{"n_layer": 12, "d_model": 96, "n_head": 2, "n_kv_head": 1, "head_dim": 32, "d_mlp": 384, "vocab_size": 1024, "activation": "swiglu", "norm": "rmsnorm", "norm_place": "out", "norm_eps": 1e-06, "positions": "rope", "rope_base": 10000.0, "rope_fraction": 1.0, "qk_norm": true, "attn_scale": 0.177, "bias": "all", "tie_embeddings": false, "parallel_block": false, "init": "uniform", "init_std_qkv": 0.0579, "init_std_o": 0.0719, "init_std_up": 0.0829, "init_std_down": 0.0829, "optimizer": "soap_variant", "lr": 0.00877, "lr_mult_o": 0.922, "lr_head": 0.00885, "warmup_steps": 87, "schedule": "wsd", "decay_fraction": 1.0, "decay_shape": "sqrt", "final_lr_fraction": 0.0, "batch_tokens": 32768, "seq_len": 128, "doc_mask": true, "train_tokens": 97270000, "steps": 2969, "dataset": "wikipedia_en"}
Each number is 128 + 24 x the weight over its row's rms, rounded and kept within 0 to 255. Layers, rows and columns count from 0. Numbers have three digits each. The size before them is the row's rms in percent of the matrix's.

# layer 8 MLP gate, 384x96, rms 0.0829, rows 318-383, columns 0-95
100:158144135152154060154121185097101083116143109154138128079116134132141118139087158105109135107126128126161193151136109116131141139121103114114113146149112139108116121147137151102141145134121106110132118124087129114143167125126138106084116164108100089123093161117123103129087109166166135155
104:129130132137146149152140114087076133109202161129124110142121080114105147111154171112160133107147113101143152123114126120103119114108133103121130133118112123087122133155141134108175086101151113113121093138108109113110143112161133151092145131190171122089148146091123126159124123173155148120
101:119158105139111119112140160137066082114125093116100125118125127101126155154123147138093104186146091105130120142157170104138137118164156136143130125149113151136133147140074127113098126130150108171120145116106170101097088104136126130164108130160162165168147115156138145133154155106107121095
098:105139115156144120129155112147115137117186113112122121113115121107111131113092109157114168128070130166185116127103115121148118127143101196166176121084140150147123106140138122114099137122168098127171115147128155116098130123144129066125149090137124102123117112134145136131169107120129106090
104:121148147132189079108117131160115141128134143098120112126105100111120130164120160120095128128129183122093107142156098115110120073153127088137170137113135163135102145126112136107097194151122149109171133145181134132115132144132107114102145136123175151101110139149126101127135125102159159104
091:078166115163145172143104182145129133126125148152100151143112123127164082116135154132141125135136108139095066125108121125104116099134097098152143144115110126153116120149091171106097141114107109090129096183132142135148103118119097169126133129127151089131132139087129074104118109123139140113
099:132143088118161110157136124080167152158185137113133159141132143150117138127129133127129132122131133127061153119144150066125153076130115145092094139144096083150117138122162140143139094138127112149150115126176136119127146155123125111127117105117140128096147107107094126176109128107081098161
101:105098149131184157159178092121087133126118165091138150092144106118113116136113123105125106158141163082142094128148099141088137159124099110113114118147126141112124118126098112110114125131150104111131160142169140168123173168116185086140132117134131162144163104133145110106132130103131095143
095:131103151133104135092117110129122145118098155083109140106144105130109091121157148122132128114168084128106081122110124121122138098101106130140072073141173110122162116152152135115083137129151067168103097119122137127128095130104100146106087132141140132137138164145080126128099115122134142085
109:148134087129121122138114118073138120151116115103127093087167137150115172121129140107143117124145167119115102123157109113155120101151121135156112108121148133096115112121135168105146139191127176173145110071133185118104113071108113103107142129107170133104096116130136113158135128129117108146
096:098176107116103168124109131084118128152150125119151113127107141120181100114070123144118098114149097108116127137100088135135126123097158108154089104156104098123157164141116104105134160145161144104101127114145120128133112134155108149147122126129157115137118179102138159184094179132106149120
101:108114068077072126140157157130115183160126153129117131096114115154122085129114160111112135120111113120122123099156176098144106099102138126133092111170147119147157157118140136160129121136098154145114139104154101108097127128148095159100131121077121138106143098146138140122124133081104097113
098:143122149100120165120163111120148148092141133154127121124142179127140143138111131142145121131113147146145169133100101093128143129119152181137140100129073106153158134145178126104077141152113142156125120096120158094114159065122116144144144154137123119131092123118162118111163203123118120119
091:091122154127081091167141149133143136119117170179176145126147134124085079142151130176149098099155171128141145112105115120147128101140133130092110107190119099134113166137118121143128113111130127140137143137103166173083124108135138134108110116125111129109120126149082147135094112118151120163
096:129098139119108140160093094125116123110129109140116108110166148177135101178114158111131132129135082103162115118150110091093130119157152141142109120118118096138101102143102123112125113172125148126100122132118136141121177193131161127087118113107129146075142135104106107129091140113094138189
102:149146118149126062140148098145076136162129113133085147157127152067132142088129094118182108162152141155147103121130131142145136154124133131110098137124131159120147120138102132081113120132143141120137142142144140134116139152099111154141133142104122109077167124119131116149103123060165168148
101:073142137108151111166123135141161123133122100096102122096110139141143131131116147129101116091145136141131144129126112098125146106150126156124110147104096088112078134142152169139118124085182169143113116138132161110156182093124106113147125109138099098183074120098149141124142110096135140092
108:140154115134107128133148112096148133164098162107150114139117150123113099145166058128148120103127154143129142089189136114126120140114140094130149149093114101128128142124134105116133147133126091106123180123145105148085132124152144118119142104134150122151050130146157095131122135099072151092
102:148122111161166135113149114159111131136106105116150160137158131145126175128142143131166135099159127127142139079149152146131129105130071137135104156102121103119094151170133143190118157139127120137107114107127184087140094112066104118154114120170138130107090093140119156129110105130116149143
095:145133099153189115134135097107141137104166113118125144154156076175150115165185151099104113139123102129117101146151130125134131112156109122175125133134121141099156100120170140135136089117118080108115096092124104152111149135090124139169140143142122159132157131166127126131101131117117154074
098:125149134104160137136108151068148173150129157134104091120126123121114152139144153109147161159094120144095143139120117112100111174122112133177124114156139155145132116121156076108128105155123109166153107153160127071105125115134151086103140127097137133143133140136127103141108102053127111103
097:169117135113152154168135164100190105143124107102132160140119150143111042123121128146113134165090127159127117110133139146153079100113131102138145109104135106130106126136155141099136141146131095165158148109136173141123146131100113141117125133147086113082138120176144107153146104140115133147
106:109150131091103119132111114106115108158125172116130155174139184146070125111141143160170102141096091123142123109120140112141161116101154135147115137152131148133154122130121111108105129141075160101150094138157162135107110113108140153142133174125152174117133125078104105126120111119093139080
102:153137152093160115138126137128151093167167141119120139130118137160146123118125147146166117106151128146132135139070134090079124102107165104127125072145153123137144126119145118159144135131171177098128116127143096147079141191117124133158147121088083146159136146113116120138090094132144115114
105:143121102136088106099148118150110158159121166162126116111132125109131099137100132121148187129110059109116098092153155147128103145164134064121110103127113158174153123156138168086153118078135137128131118124139143151124117136127087102152136142104166125141159140156113114139149136131111142101
094:156119093156140084157092136101160128143144137109123117125152156149123122113097180144172117118121137132144079075134136148095138113132142097134129110111104134105129144143127108082136120140136166092108152151167124136120106186132128118154162147119158116135099144149187147138129143119137082174
102:133119138100111077119136122148111126117115129159163155111124159093164106093130147105133059181142091182118099146158128175133131129127119122104162144136135150119107107133116116151097126151115154138141086153127137130173124147117121128074143139101150128102098112148116139086085115098117122151
108:136116110086151115090147139096132142158161105138141121106100131166094106169172097107121143152120127147100150106150146139124104121097137137140140127143056120138097099111106162146145112107131131096138162098149093146092158113167124116153145158089141124139092146092118134115120137168126161167
102:123138146119128120115120120109124140144082087097102112102170156092132144152124123121121111121160145170130133142114177134158102131163148132121087135167105105168073140103177121101094107116125116128155098110121162169102137107137119112164073073137119151124090116160134133122130140143147129127
107:151120142132100114123189136130115121106143158155087108118124148148162094123129137118125062146163115165092085118167103125141166128074116126150130098108138162114135138142111147138150112145161151114147077090110118141139096122143127118128117116132134136132125109102121096120138170119151058106
106:138117155101101119151128101073142126164087104156123134144088100142143126123087117106128143099139144144096133145129126113082104143151126104084102111157159109148135072155098105152099122168077150095136087142146115102096136176129128155124155135107138099127113129168112131114132115108132144103
098:125093091131148121105140146131153137148123134113107075132154136108124162089122127139107093138135147164103085105138113103104172117156137159166125157103127158094091122126152114138109097169133151115101116120123135112134116106094121108118108141088100159111091099127130142151156148128050098101
101:109131125132159114141137133168135149134103115145094096101104181136165139132119145176088164132147089150154083142168139144106094095149133139137135109134115106171101118120083151148091105134134084124126138127140104102172107101117099162147118106160094146145144110132131127093126128111147159091
096:117133130127150106120139147133105087148157126139135141170121150153140127063130136131110108121157145140149103121117109133140090109098102094151117084158130155123141077158144091144157132101115114127155161110141127131099153140167114113116131090175114125145199169126109120105147126096163140171
093:116175137102105165129154156129077106113145083139195139143111112124134108146109121101099106137138107133161097143130144122146149110143128101145151097124107095146138087104089136110110144151131127135117134128144114156127128124122125127161089157173088155140099116117146177187110127139104079121
102:111144156133112127118148140124125106121185154145126152105113178116141138121139096094141120151132113136121118115140152100094092122141103121122101108122174128113111153115154131117114117138141120133157178121114103162190164105143092153137135140106147153200094158146147152192147104139145123107
097:148133141113155116127129158167109112151119115147121101146195148176136113117158132110136140156155115121134158100149146125141094169144100141157112143099103119160113091109111112155078112161149103127063113109104127142100189120094149118107117113171141127144148141142140158105114121096126110127
105:149144112144133117164100114115120111130167066173151175131137111120098146171113150111155137107150123125137086144129111122116150107114136158137134135109155131160149077160096181122131095156165104124162111177140146134091156124088127090143156115149123119130110130129140130105125082159124103133
103:113118167149111114106119091145137131159141157118141137161146126124111138114148068147141158129147153123139082114116118107107138120138182114144120118108113155133080112132164133105118168193123108106120114133116111163109134096139099129081078178120142103162118128113136128120171150132100168152
108:149161114137103166104173156130139127120143127132150137102104130202127099090175108121120124115107120147136128072134154113110165135115142115123135137136139078162130097089111119116129149156103097110122159146100144137120116124156092132130111118160097165143136101178127155181168120107135131132
098:083123108140102110167122126075142135134157145116140111144136165139170138097154131159141075175110131148117132116133149147140132122143134156150120094156095191133124159141123104137101066114120117153140107134161141151133134113091130136152160119162108134133160131143073150155165138163127113121
095:173134121127148126106145116142134107141139124132075115157134133113174151079140102126097168159155089092115124107147115154105106086130157099131134079169105123130121142146096119131104149146116104116179117167119136156145104090100108113143117135165154135174112160164146146096141115141135152136
095:147130098108138125123135141153181112144162140193131128108083127101115130146162177102121130164116128107140153143120142112125154108112115112143194101129145125132090102114112113143133109098108165160130119100123100161104145123167163117146138171117115095139096113100147104117145169147085116145
105:124151133158146128139130183156159144168164100091121147089101100163147132123137152152146097136138140171094164113129104118119143122122107147132096135124158106108105120103112096134127086159093132126121093101147156154115083136125134121079116092097093120094142150150121163126130166106137127087
103:115135117115189177154147160145137148153139122093145108094087137148151109133119172137146120080154141126150099092129116128111087143166123177135137102146110132124117098128160122071155164160131098158149110135141090130083109141130147108114098101153109128114105137109137113125101148123101107110
096:092132147134117139150183140092134091109123099133129135127135112100142118118106137119160089124105118155113148107159128099147153115117100117140102113117123124142124099136132131083142146108148094103126136129119135145173163132134137133146095174109097110067075076189157138093154112154161120113
105:153167091152138140056156111133129131096131076080134110113138110139115135145134122115140086132125151116098132093140156116119161175116157145092100152133144109101149138177133130155122122118140133142146182131095142120096099159114133101157121104135152110104116080144138151165109113105157118127
101:157099153163145144105104091154129120116103122112119114124116150083135149086097138142125072107093098114145101206123140126120068131116142082143159109110133142125111116136110130120122119099132110152151084152104134145111160145136114101093108112149124123148118127101125124182109100158107143133
098:107135129101151119151111148177123147102151119158091102169120128074087141122142160107130116134117075139152073141153126120113111106074146119149150117127162143155114086122137150119129142121120151160132121125134079131123132144162097114078160119134182157119145159127107111155150116156123104136
100:108124130141129132105146143104130150093100104113076107135133124140104095097107112108089115134121143159126140180145139093088111073151133083096156176166068115124124107100125111118152096154152092136124115137137137123130120148148111154154148101123114153100100119156159126088140119086128107141
097:129120129086169113084157127129167110112167136130130152174130142112182148102135161117143124148081102152142101105139112139134117134120098087117060120146130146168095124105125151122127126113120103145135118181108130084114139101084118081130134096167132141101111134123100089127115130129122151132
097:127128136118121100113126102130113119122085131154184113130134136107105123143125179112138087079097095110176145120142137111126104153112104127140148137152085125132105095154090135161103114144123132155145137142157170112095138115107108153141148109142114128191112145126169103172115179168109113129
105:156130139131163112166166159087117142123138089127124138090146094138096117168106133078099149106097149114107135136155135142135115139121128165130112113064119142126103124121121115096126126131118119134104133114175099120087148158170143096127139160100123123104116186152109100126137126157124183093
104:105125134121103166087108109086151171140178070119139078106115122144120131118129104129152105162118122117142139184156117106108109124135104125093078125144102171125109153119130135121095128137147123129098158125113077145102137105124153137093145132169110102125133129132083099125115109097142149090
097:171137140161093150103097120154143100118074105132119137085151145142115153101129127117135121114112149130155129129126080121109095142101100155128106126141175116151163126099154144128107175146115104104142157142155107163082139093154092113140118157144153121134119143118130138165125104101149197149
106:116139111092094113141166147129130088162098135133112107152151146158134087176133157130107126147140129153138102172130141123121147122131145104103155107119117097109080132110105162149134152119137174171082183140137092147112134155147152122109103133123131115141107135165143153186165117103140097125
101:112138125161119129113140140137120141139137141093128134100136117168134141104137093113140117151138156176084120081143118080096122130116128147129112067095144078148129147136160115160067140113132103134103089140123080122149185122112079132118145156122124164152143143141116132114119156131079125115
106:143123087104095137104155100158126116115141091156114138110153145106129122123168142155084116161144170139113113111138128147126167114158123130091110119130111143079120084113091163124127095141154124125116111128142106124074154106161123081089146166117135146111081112112134122101141129093170133089
095:094121163107126116124194124137127130114104158109155164099117148127156120106142116191143133167098106127121135135105097151111146132113138120096093098143124144125150107111110127120124176116116131136142112159165153162110116104082141137157111109104113146075078159107147106147087112122083126130
095:123131160144143082142141146133094115153126143129108154159146136106071123137113139157146105140111114102129109098165109098141101092118137105168068129161126110129125150126139127168122132139135163097131143104130130133099103081116110116161129115186136143077154131109155089126138088147157135081
094:159129126098172101126096135149100094112100110094135152168109137111117125201134117128072123153162130139165156110133096144097124168129108162131121153146136118134123093114095120106081136133101132069107109119130128123146147115130122145135113113136128145141131121111181143107141140088132138185
092:089119163112142127112108122118126132174095136144162114094091139054169097164081128135094123119112070110129113124158125158094127130116144137117133132148149113180128080174135158131151146140132117156097118124143131155112135145089129111139138145094136140110091126155118144164112126142103132135
094:111106137100111153101137155125138112152118151144148174145118170087151109149137145140124094137121166100186130112142119133149149137131128095096138152118112125165119085136128135143133131109120160130114107135122109107118101165202105114112132177086146189124120106137144146131098136154122111075
101:093104112114143094143137157134088147126135122093118146111093167131106124149116127138110128166104154137139101130079119115098139133120155091129105105135202137158149182139142119107135112113150119114132096109155151118117143161098126138110155131101157176150159089085095114143143134164122121167
108:140138134123152144111158140103122135125156173135140133141163189141071109131138127105148144165150117104144088112101121168132165082131128146126146133083098079132125101143129137115098163103117132135164107164126128116129123159124139143141146161115158089111103118151156121111161086124153109074
093:113157127113132093108126128130106148083146111144132155116121090125122158129087157123121128111093105132120156139077133156101088134126143140140097146070147135111116118096092144167138101153146105096146101126127135126190133121094189173118118175157118094166125128131152153130131121141149148127